From a checkpoint of a small transformer trained on Wikipedia.
Size: 10 layers, width 256, 8 heads of 32 (4 for keys and values), MLP 896 squared ReLU.
Architecture: RMSNorm before each block, no biases in attention or MLP.
Training: a variant of Adam for these matrices, 204M tokens, 6265 steps.
Each number is 128 + 32 x the weight over the matrix's rms, rounded and kept within 0 to 255. Layers, rows and columns count from 0. Numbers have three digits each.

# layer 6 attention key, 128x256, rms 0.0549, rows 107-127, columns 128-159
123144087099118166163155147082092072122094097120120102144158123128176148077146132124096124112139
118121096115133143082115116132127129086161122148113102121119097108086120114121087107152138117124
086123148165111120133167159156100115112109142115135110202172159124104109100130182167160127137116
110138089097144177095116103141171133098167141128130123153181161117187134038189155123116146160106
083123166159159160129095102121169136099136141157144140144138174155191158093135094117083165136074
076143160232071104205165111188038124174147105125155187054232249069214110038120245246149188247120
147105142104119102126112123117108137140138132119127123139123133137136122124136103120108122130117
164076130156148120132067159093146078155174130103084081156055079188095123129156116132117087090078
126125128124149105174084155104110151103123200097156097108102133119143083193139124101107151112121
116080151173122033129187146147102127115058144162169159145143154165203087141114167138134144137153
154126113135132124049120102148121125119130123082100086119103096156071156186130079083135087101129
165156152107092131176140146135172143104104147144143133118113115137083125162161154133140103181143
112154196183103160107157117149090119159112081123181092162124154073126165126064176196149086134154
148093150140132124110165074147107089170092108149088145135146108192144154131117125150104153101118
126146138163140148122128083114195016127117075114119059069150104135071089152130176146127155124173
097204133157167099098113121162108131127066136173081115176109118117169120133122097110122123128065
175156117138097159151180118162096147128096081108134145135122164076194088155125173166154137151154
120107103207149147160098132061163141095145131092121128099109179135046114144122110140103090074108
142106149102137154160086136116157077115146113147183106077117178081113056066106102098192150181136
144209120153144125136131110147107087178137122123102099121111143123181133108167095180122201125141
090118132083160114168155126077157108141163158121156139191111127151132111165154134124175159148115
# layer 6 attention query, 256x256, rms 0.0566, rows 204-223,236-255, columns 128-159
146070134096126167105094075119127128152154129119100137130137099163083140165157101117123078084135
136135113130162112134144143114191123112151120104133166139117093103078127130126114117143111138096
098121168143140174111131098159065173075136084137115139009135132125115116119103119130135148106120
137146124127162059149160178121096142116190172098096089167147138085082116176132115161130095140174
145118133131155150102134108144130140091155113094130165134110097148117144154108138123116131124128
116147103162139130166172095162092122153103092142152187111135174060179114084119198151142187169117
130091100103118161131167101130179128145132099130147082124131176128145148100144168095142073126118
116121136141145075071143110164141126156146134068139110147119162100086153123140115118154138140105
096093106165127069115120163132183109096104146062105126137146136118086147100155131152145138181114
140132097138113155150111103096145156152074114160148198101140123173188108086108151101149159104179
150113138126149154127107116135195157148065074142071177101127165149133132114103123111088140135147
074129095121132092119101118103135154101074152129141134102129141224101104100142138150118109124151
169196116122129107152151153164155184113089098169141147151135096152160139122145166140122145112196
168114104094132063121137148081167139158175130162167195179073135133152140138162125089074126101161
134113120082124135156172131152157074119114170094126086190155095123074098150125101153146072140150
126148068151098134076110084120212111128160131178161084094115129201123147080125084070136131090136
097111112142143188124135078150196137160120098144164174084069103169119101085119115094109102103107
166139072097112103111144143110099097145120205130127163117064157120100126139163165078159098111144
118131138194125074106105155109110147152115101115102123085148116145147140157124166105117162084141
090130156160153165085159095176093085121131151112071106099123150124122111054102127167182156182100
081102143136168146111128132108100089093106158105100140176128086149143168120143092083139107107105
136155158089058145152098046116162104144089172155152083101149130139086117115100119047107099139161
110125185195142084151115174124083120133126156179144165097120127118132153117119187116089139145113
135149148066118157096127153110098120131169057139166098117161094117022202126132138148141112190131
137122164104155150098135125085110078108092175115152104152120102151091151118140101090130119102157
115179101166125124194250110199072132186122070167168221049148248088148035049106243255169196221191
185187105161147090181155134136171150137115101106110127065124141095119112180135173143146109140162
109137157080150114068147145051144128135144115123133108170148099128090181115199119082143147094134
098102108092079144146120083123148159116116131131128133121100116109129165071119116160132135148118
151169129085094146190184136133152187121043182151110177115128161132171043107120184110138149103127
074107109162168077096082128162151094083148163117105185118106220167119135107132155178174135096136
146055045148108053122125123110141131140091128149138127059173160158168028113088137112149078157068
153140070151116157154109137132093111149194072105199140171073146159130172135156141160143089141181
132100117154131130089101173145149163208104133109115149143150132114173083160113126126127149102127
175153053051083177127142118134212110174106099156115151135139051092090169117142082129120123131109
044143114156102091119119088086188128105102116141114153108184125123110170121135041120116211083138
131143136168111059103118087090110132080160159148146185070156116126110063114147121154135141115087
124128084154096043069130142158143093146105250128079151137162096140145100119125158076117123080172
169137101091132099097093170088115125094074130169166169148142136116102160119107181073175138129133
112063169143160142052133152134098073096167076138107107130082143132177140152167136184101132149115
# layer 6 attention value, 128x256, rms 0.0517, rows 96-103, columns 128-159
093127138133104135102122201126137108129118129134135086147135131169118152128113153137128161123125
129120142143123122102143168166106106137108166067072199149128111130107106135076135113145156115075
133098058106139125125095105114091104105066107129140137144118123161169114090119104097095124146185
128135136077106097115148117159136147121114176058092046185104138114147117100138144087189123128119
079051137114201153122137081124133175094127094171095120114185158101108198115083120138149149082076
089127143083105173122140144180104113105152131113120136158150175122156127154176114151163130183181
060129093129149181088127069120134087084081082121098117103145157081121128129120101150104113104124
129138101136124097099148072087145160108200132147092120077128130075104131112138119115195151112102
# layer 6 attention output (transposed), 256x256, rms 0.05, rows 192-198,224-230, columns 128-159
105135130115142135127183174031167114183132106121111155171096163113121087155142115131165148125179
157137133077137121156123085112108108135166088129064142086165109100098147152108152163058167095120
059102098132114144121133117098179130130164142146117168129074110130180121109158095110177136141105
157135159165104139134137141143100116148148088158110137106108113100158118104122149128106129121124
152182132175102133120082179116152144141092123122193140097057123096100115130127114112137111109100
133114104138137127121158131149202113156170179140124089161103079124159149141099120099135120148188
167131129094119130089127158170173155131111120112110174104069132122174119156163099131132173105120
084151120099140112133207162021211127190133093115137144123078174110139094158124131138183173124144
176139115090110133122141088093112101142166076117058146088141122102122130112088166148058179097116
069088137156143152132140127092131137136174157122125185164051148118183113095149121116155110155104
156128152149103148124179121144099112163128104152096127117092106081154150087099168121115137109126
164192140169103119134088217094151157144092099126174113102085138102101113134129116105115103102090
130141095129140150136167153153142123138158178124099098212116079148135119124096141118123091140207
171125112095118139082128176178174139121092091122121174154073138115165123148165106111131127113117